Weights of a small transformer language model.
Training: a variant of Muon for these matrices, 9961 steps.
Each number is 128 + 24 x the weight over its row's rms, rounded and kept within 0 to 255. Layers, rows and columns count from 0. Numbers have three digits each. The size before them is the row's rms in percent of the matrix's.

# up: layer 3 MLP up, 320x128, rms 0.174, rows 274-304, columns 0-63
# down: layer 3 MLP down (transposed), 320x128, rms 0.157, rows 274-304, columns 0-63
# gate: layer 3 MLP gate, 320x128, rms 0.171, rows 275-305, columns 0-63
up274 103:123124125100062144133120143168121144122135121146099140167147162130143107133168120121084114123118101114130142121162192182142146119127122139146117137145121141129130091148105103088115116148131108
down274 101:139162115110109118129133136143125159138123136089123131128120093112132092100157092131162127099125103145110141172110138190123087148128111180095169143108145113167113154169092117146128103079137158
gate275 094:148134161176173120110167085114080073152083151172147130086139125138144141170144159152131138120128112123122154154107125168137108140112072124142178125131166136139138101106121153165137159117096131
up275 092:133147175167114125150111117141162083121111114137110128116158142150165123108097133147091116107139100138082137115147168139141092126124067148178116199121173125148124116143109139162149151168115142
down275 100:132110129168112114099108123120130155103126061133105127124127092094084130155100144130071155129105139108107084085128141142111092126118085103150116152112126098156105153148134138148145159116145170
gate276 100:153150104125172088083143119117102145172092130122119157111082129137119110115116108146135144122091113128133161097070157111126114130189161097130131074103112120157149124098154117162136119141122098
up276 098:151172123110129106124114106106157144144121131143150147140153188079090159096119155154155068131078123136118171137109096103147165152093131101150105141111196125123106080164144139125158147133158091
down276 103:165126146150138124168135161125133118140176080130151128126112147126128079132100142123109113110167113115117142107145115124154099096106140125111185135148145130128133089160173141117114165124097124
gate277 094:120163127141119146119175097093162135141162123175153119182191102151131116146127132100121085123145122130097135116151150168095114106152124142151162154137118137141167160137136134126121148133166137
up277 096:108132122153132129098136160168125102082079128124154118075108185148136112105098127148095123144134082151112138098132171121153084116112141176145090087121111149154141096110104138186116152117105136
down277 092:141122126132150166139157114103142178153179131111092124155133101169162155130142121118147133105165177138130129158148118115112172123144123108139143165120140143111171168124092135105141135062154106
gate278 100:112172107077131124126100117071117116122119154144125096120151136103199107164106133173124141113192110160120112173136127134133107145098105129162143117130174137148095124114135091096151114113122087
up278 089:140145100091120103161139147084127111132130116133149087139165090125181107142093183138125126133148109103158120113103145100107099118156071131102139137130120154177125093125135107148139083114156105
down278 096:096104148160124142133118134186147133117146137091117112142109110138070099091130136107157144133102156089093151084149156136110168095132125128095129160109095104103136110132126149115134121126147153
gate279 112:107129111093129133102137092099141157080139121142082112139174125113104106116151122130135152163124135141117093117121151151144102145159144078156166106116097128129108107149173167161136188152167123
up279 103:114153124105112140160078113106110169113136115137088140116146138115096145097143124114123137136138129152128150159175119159209086174135166140127137121154117112122095126083173152153138128139112114
down279 105:095168149152094079161135120079119126123118139118096117133145080139150104125109132075118120167143121104123167095131152121092137159148104136127103091090115097119140130129128123089141105111126145
gate280 110:122085117087160104087186143123102162122153117107085136114132122129132121132137152093152158124111117136090114144130101122117112184114148122165121084162127141131136116166137109091118096108127135
up280 111:126091111134109151137087083148133123137112131143119163108105117123135135140172148155142160107120094145124138165106139122101152128126144154096121113078140104173150157131102136166146145108119124
down280 117:127119112084161108194135141120147124157102090153095114125123133136101150145192125136126122103141172140172146155122110076145128127130150136119094114111141162168137110129155170134146105102146148
gate281 106:101132151118144141077162173110142119144075101173150090114096142137127142176109129165115154102155097104111152120126132154132069118139121176108096141148130160094112097125141136123117129116117135
up281 080:127146125141138120144132140127155117138130153157189127161145119143135079100147137112144108101114173158157075110116105079101187145160126095108114131143180116139154133114106142155132129108156081
down281 086:116133139127125106094162149107116101121139143159132073104089158162144151182100107166126183114118105104097174149128153145161088115125099156120086136142122178110110111149119118138081078140115127
gate282 093:139142101098136153088130165128083091142104145137107180128102120125139111092129088115161124145110125129099099098176122168100132064118125105145100125154115134127089118093127113097122102132132129
up282 100:122118162119056127128120130128125138162137121126148107147156120145125088095133106053128091128110113148135168167115155134135141095134087117153135131118093087130103148079070117107150147110122154
down282 098:107145152130136075113155115103126127121149142078117105161157159122124157168143187107128098125151133148126139146121111100148102145142116159127216100109128121123123132143136138146156168105132157
gate283 100:095151108110089104148089144122151116098121143159150122110112125116162101127123164160119117150138113113129098086128141115115133161129117195112118104130137108168143129157126141115141095125131097
up283 094:114167116134136126117133100124132132124138109082151140120087157126118178121166123150072136137099104155114081128100122106139151125059118146107122186136137096149156138115155131126114116128116106
down283 105:152094145131160120121108098126118131076109148150066124150147134146112089121138127075113089163128111120102138164147118151126094101184114128122122096107127137111139148153145094117107121145137164
gate284 106:126070088114148136138124118101101118124151161103112130127071146133126106126156118155151104133135102112111103119142112131160125049088153143149126166110150132152101150119140163103086126172141110
up284 114:136149095122116141105068116128141128122114103144150136142152090133100090138138136087151121125131169129120093071129151106120126111167072138116160145149118124142188093131115165099149077128135132
down284 124:157131105101135126106124124156148162124122143086121147118117144176156099149134121116130104091154113144134117107113141085109118101147102150165173104174139100107151095135129105125157125143138170
gate285 103:134149085091131083173106110126153128105154150143136117097114105127128140127121136114130129143133151141162136134166146121102151206130131131083147132074157112130194115166146106126137127131127084
up285 111:141141153073127109138096130121135124138131153111147165133150113110113094120140120116091148160125201101169120161099125140106140123128098135082115139118131109123143126164117121134101128116173165
down285 105:142113136108140165120134147125092138140102113128154135141158115142115155101097135140091131131132147109112128173121107148100154075142097101157129134081077116161114142132118071116134085143145140
gate286 100:104132142098107135134132096146095109115126118134123169147126102125121120106104144104157107099100127115121127098136155126119144129123132152199119144123131113133142168139118163075085176125114090
up286 104:103117103139140139114165131141088119127123072177123147135163109143075132123138146125130124138122142116115084113076154174113133143096147165154127161154131140111131164138165076101103139127109155
down286 102:120154118115101156099177101160128156124084137052094162125115137122089145129138126119085125109152123163180097114105143131134120161129122146164142136086133116146129130152146085131125137105130093
gate287 105:092126115088130146109112144122146158132108083127110175138111164136128095153137140160145168069144145121126135120118141132096115159136108138131163121114148146120155100124114151136103120116161123
up287 111:146124161122152129146095080121139085150127112143115144153141188149134126119121169146123144111153158127102157104123116114111166150142117127164148147114159141118135139124136119114095117111166160
down287 110:088184131149116176103122098131134098113137162124084133151145149110150140131145147078115132086089127133160167134109137085130129121101077151125119103139103130126147137110141124101175165157146125
gate288 101:140109110154136123120148125121102139145140136113133151130141043113134103186126111104127101139115119163162109155091155152086132126112149130175146173131126133117129143117154072119155107139146155
up288 080:166141132128132117110113135121172154108131118137128117079128177160112122088154156161134176127144186087108132102127130117172135111135110137136105109120123131141130100125104160140104135151121091
down288 082:146101113107106141121127130106130134102108113118129161112121048105132087181133099127169136108114141144158100142064141123081139172141134134176181152099120139127131147115113105137150108128175174
gate289 097:131116140141141130142118146143116140142148124085136124118096155137115139138120121152130114112102090096135147131103146165186135141173144060148129114160117131117098173130117128137124105186086126
up289 092:116139147128103170120122123144145143176112112149139156144113126111116141130130129116131102113141103112105151175139108146194137118106126105136130165127117155152125172160094158160138122112065123
down289 093:108113106152166122127160143148144174120153074133147103101162113128147085143106197112134114099149132082125127115161128128121094133102118124134152121104124116096147145142112114144134106147103102
gate290 086:164138140139114106112112164123111130172189121120121116141108129157089154149129154092131189127113147155092142174098090142114102119140150153132157179121130116121125164132165140092138144123115117
up290 087:167186127165130136107141163090127109155134082089129109126152154152132125127120136096145126114136118134087108110090147099120150121113115188159202142100089116130140149118121139077155105097091121
down290 101:096150103125124126139156092120120120076103148136163140131174127118149107095137115136150097120174074118118114093138157096111128132117116147098102128105134138126140110115085098134135097131147127
gate291 102:150122150092096119147105118099092119136109095132129138108140116107178116145158144167115172149165095098183128138081106148132132139115072142100070114146106123087121170125116097153130132131125152
up291 101:094137115101129096098151113136110094125113199115112120107166124099136126132113133126151095111147162135148139095152139127113159110143089159140137173100124141134145131124104122110150123128123133
down291 099:090135133120120134118116135146104119142138154149121161124134147103124137105141114158148141099130152177133119129154144120146112133118140138097132163086151127132140073104095136136103103133079097
gate292 105:171180128167055158139112110131125071149111113174137134128170122131152116142130121098105113136157105103130083121131170161130170118157118114130090123143129093119119106145126126138111122108119128
up292 101:159128111111125186127123101174125134145081141123113193164179138103132127113165100130130125158122114127160061110122107127109140097107139116129110111135103118108158149117117110145098093118180136
down292 108:128110153125129132134118115102115128141094120136141172160122117104144130125118085104099170103104126158137108140112124171104140098158099136143126131120139131069145134126090137116144137137149168
gate293 101:138170120154140140132180156086144149132137169137124106102106095136141115135139121074157154104101138112145164163115104112125142107149156146129162061141117146124164102152133155096141102109124094
up293 097:169162158157099128106130132098124124170139152119138117134187144116155132156158103090127111140100138095104126134076076135164123184126160149095142117131078131112104081094121128127146123149120156
down293 098:126123125095112105150109133140087134141118118116091133132137117164124141145109143177134134131153083189149164124156194109110169093093108144173133135150160145084141173133131124099126144137122107
gate294 106:169126113134186148153172098126119129099098110144097115103141116107113115129173160158148109143137120121137098104152139140115117137090176104156132114124152178133130129113152095128117154126113137
up294 108:181136154149118115132063096145150167154122106134141101140174122112157119098122122142108079142126148116131111146116068096106120180111133106134127105113142090101117144134135179096129124135145142
down294 105:116102117102162062132114151153137110140121139097149109106144134138118178086146118108160119125127136089125099134120137136126082118163127169157151147118121116133143078120126127122169109125129120
gate295 101:103103138148086152119153127157081105111125087116157160128163110135106160135168135107148133131101109161125128151118121130153108104122122114144173125099094135128160102098125112148162108161127121
up295 092:125099126135099123087169121150117149096129096096172174088080123157110126105138124105106140130120130163096111124155123122121083145095118123147129130116109119076129139100153100157119145134134156
down295 096:115120137124144140129117100163127143142126108122089109159116078126111100165118153169149104112176118107123135111148151106095164124131134094130060169164112096176110103157103128130128130117120125
gate296 106:142111083145138107172100104123104093145144117128088116134176130093115118161168157131092087117106169107102158144121140110124129098117153118159177109106148154128157183118128065121107127151155123
up296 097:110123102085114139134119117136146161111189182130115137154153161104129137147116133122141100155150117120091116153086117115126121147198108162132140109131111155141119106131107170109091105131124108
down296 095:157143130130128121083106154083164154102131168131106145142128148170144123161142060126131132090153150120158093084135119110154133134077125149112098163136164113140138137124167097146108140145118147
gate297 103:151120089101089152172103149088123120100142077134150124117130160082145115126142129094115083128104159103112108131132121136165138117116147149102136142125170086130161090124118127067081130131160095
up297 103:182136112146160102136178163103135137144132110158119169175128177119071117138128108136147129118118147118126135138128125153176098179132158083151111129145133130102074101175100083121161144125144144
down297 105:114144087135094146160173141176126097121125119046122093149095167121098115142151117110105099139124129153091144157131081139108110152172128116067155120141120087117133122126141142089127132078157124
gate298 098:107110116120099166124182153132122125107164108119144118155138125127068105150165135110141132132119105124128133155150177132188101101115130153140169120133140171136154100117133068078139155116119091
up298 106:098135118116120090103165081119113127154144148115111121150084147142132110155136161157108138161107115155137113161136139125081078137124082110113109153123129116096051122166125149166116130122143130
down298 114:121101122127145153136106097096107109122125167217079159150130101165146117099108154129137139115103164146110113115149116154096124150101129094127086134129133104116111182158116149148155102158152122
gate299 098:110159163131135125149148147139160127115113134137161103131152187081103134123128142132149145084105115172121154112090099143114131162125070087130123112125152123135144142105115118130150133153147166
up299 095:188127139145143136131107134145149149105153147113124113146078094109148099113132113094139157095122136129106142131113168096163107113124162141099160087104145090153129132139127177093107116110121111
down299 092:125132129118134129098170158122138082099091126142105108155151141115147139131106161084122124117100151127117145128109094120112136193149108115105104125167125133101095157145073065143154127098141137
gate300 093:123154166148108123174127073170113126114158110112148147150114091087126124101146081140131122129116151082127108125143160124143110166121104126167159143173183113116152071151133117125128116094113100
up300 100:130112100171171126089130142142120119121091142150133125117125150156104122063148122127119089133136146136121114123118142132101124147127174112173109107126108148153131122143155098079139140124151136
down300 104:104169135176179130119118159114167162117115081165164122149112122143125109134124154124147137117094107155169084134136099132112123111137124119141189110092142154112142166122124108126145146135173101
gate301 107:088123151137112162155164151153142098140131113103151110124128136118152085154134111123128115119144095164116073134136143125162094088124163112145134123106115120142105151086124142113173090117158111
up301 099:152116109117084088115094111098140132119106096141106125135114140152099137111104157145141158116106161121157184137142114125098154120125133154149099136155152131094148100143148091157097158117110139
down301 086:098103125123090157133139125134174117109117120156146116143108145173132092136100106153120130089168110137130121133139189154125127111155127100133102105088113148133109117093158081140111078117177078
gate302 097:111134137144178129109122111151112122124120093125150132119135181163077117102120151108134137131120115130138123150131119159136159125179150079160130156141107104167127167127112155108105102156109119
up302 097:125134120140154116130137136126135125126085132165086149107147136100140095129118137139082181099096144127125129042133179116119112144146129178119122137076117145122145147121119105185133161131122146
down302 097:093110134138145104122106144146121148096117134091109145096173130134169113130129127105068156120089129136097115104092099109142106149131120133158101119126119165122151131137112107140137129155074183
gate303 089:171101125111140117134085128127147137106186124157109140116032102133124147151127140140153125118137154130122082176092130142082107112134172121109129164114133116148139142171135127125119105150152105
up303 087:171131136131107113166191123104100146146129106099123128098152153132125116159125102142127134124122126136143155102115120095126089146099154133127105104125111151130120121118105080148127114123079119
down303 085:137099124086121122130118135090182116098143143094120149089074078112130103118130137143198138085133195108136137180111131129132089122097133162108128124160143106143146132130141142135111124105150101
gate304 096:144101139157101112131098145134135139169111127104143120141128072104183106137106135085152127111124106116170091134110152121107115143144134157131150109107111131119161157130167151169126134064168111
up304 107:131148159128132126136102121178121145101134118105147161123114117167163119088110096118148126105085174109084143115114095134134140096124156104113147149137176149112136114130172138105083172174164126
down304 104:156111102085134095143114134137107148150123101053118161135089102145122129125138111136143128124173125183131116134149131191150085127186115150158113132158169127111130130125147125138152146133110140
gate305 106:131145106132105105155105104131168159161135083127153106125155133131114080131118121164144110116155121173156107102107139141100116146152134127111114148179162119135128151087122123144121103127139158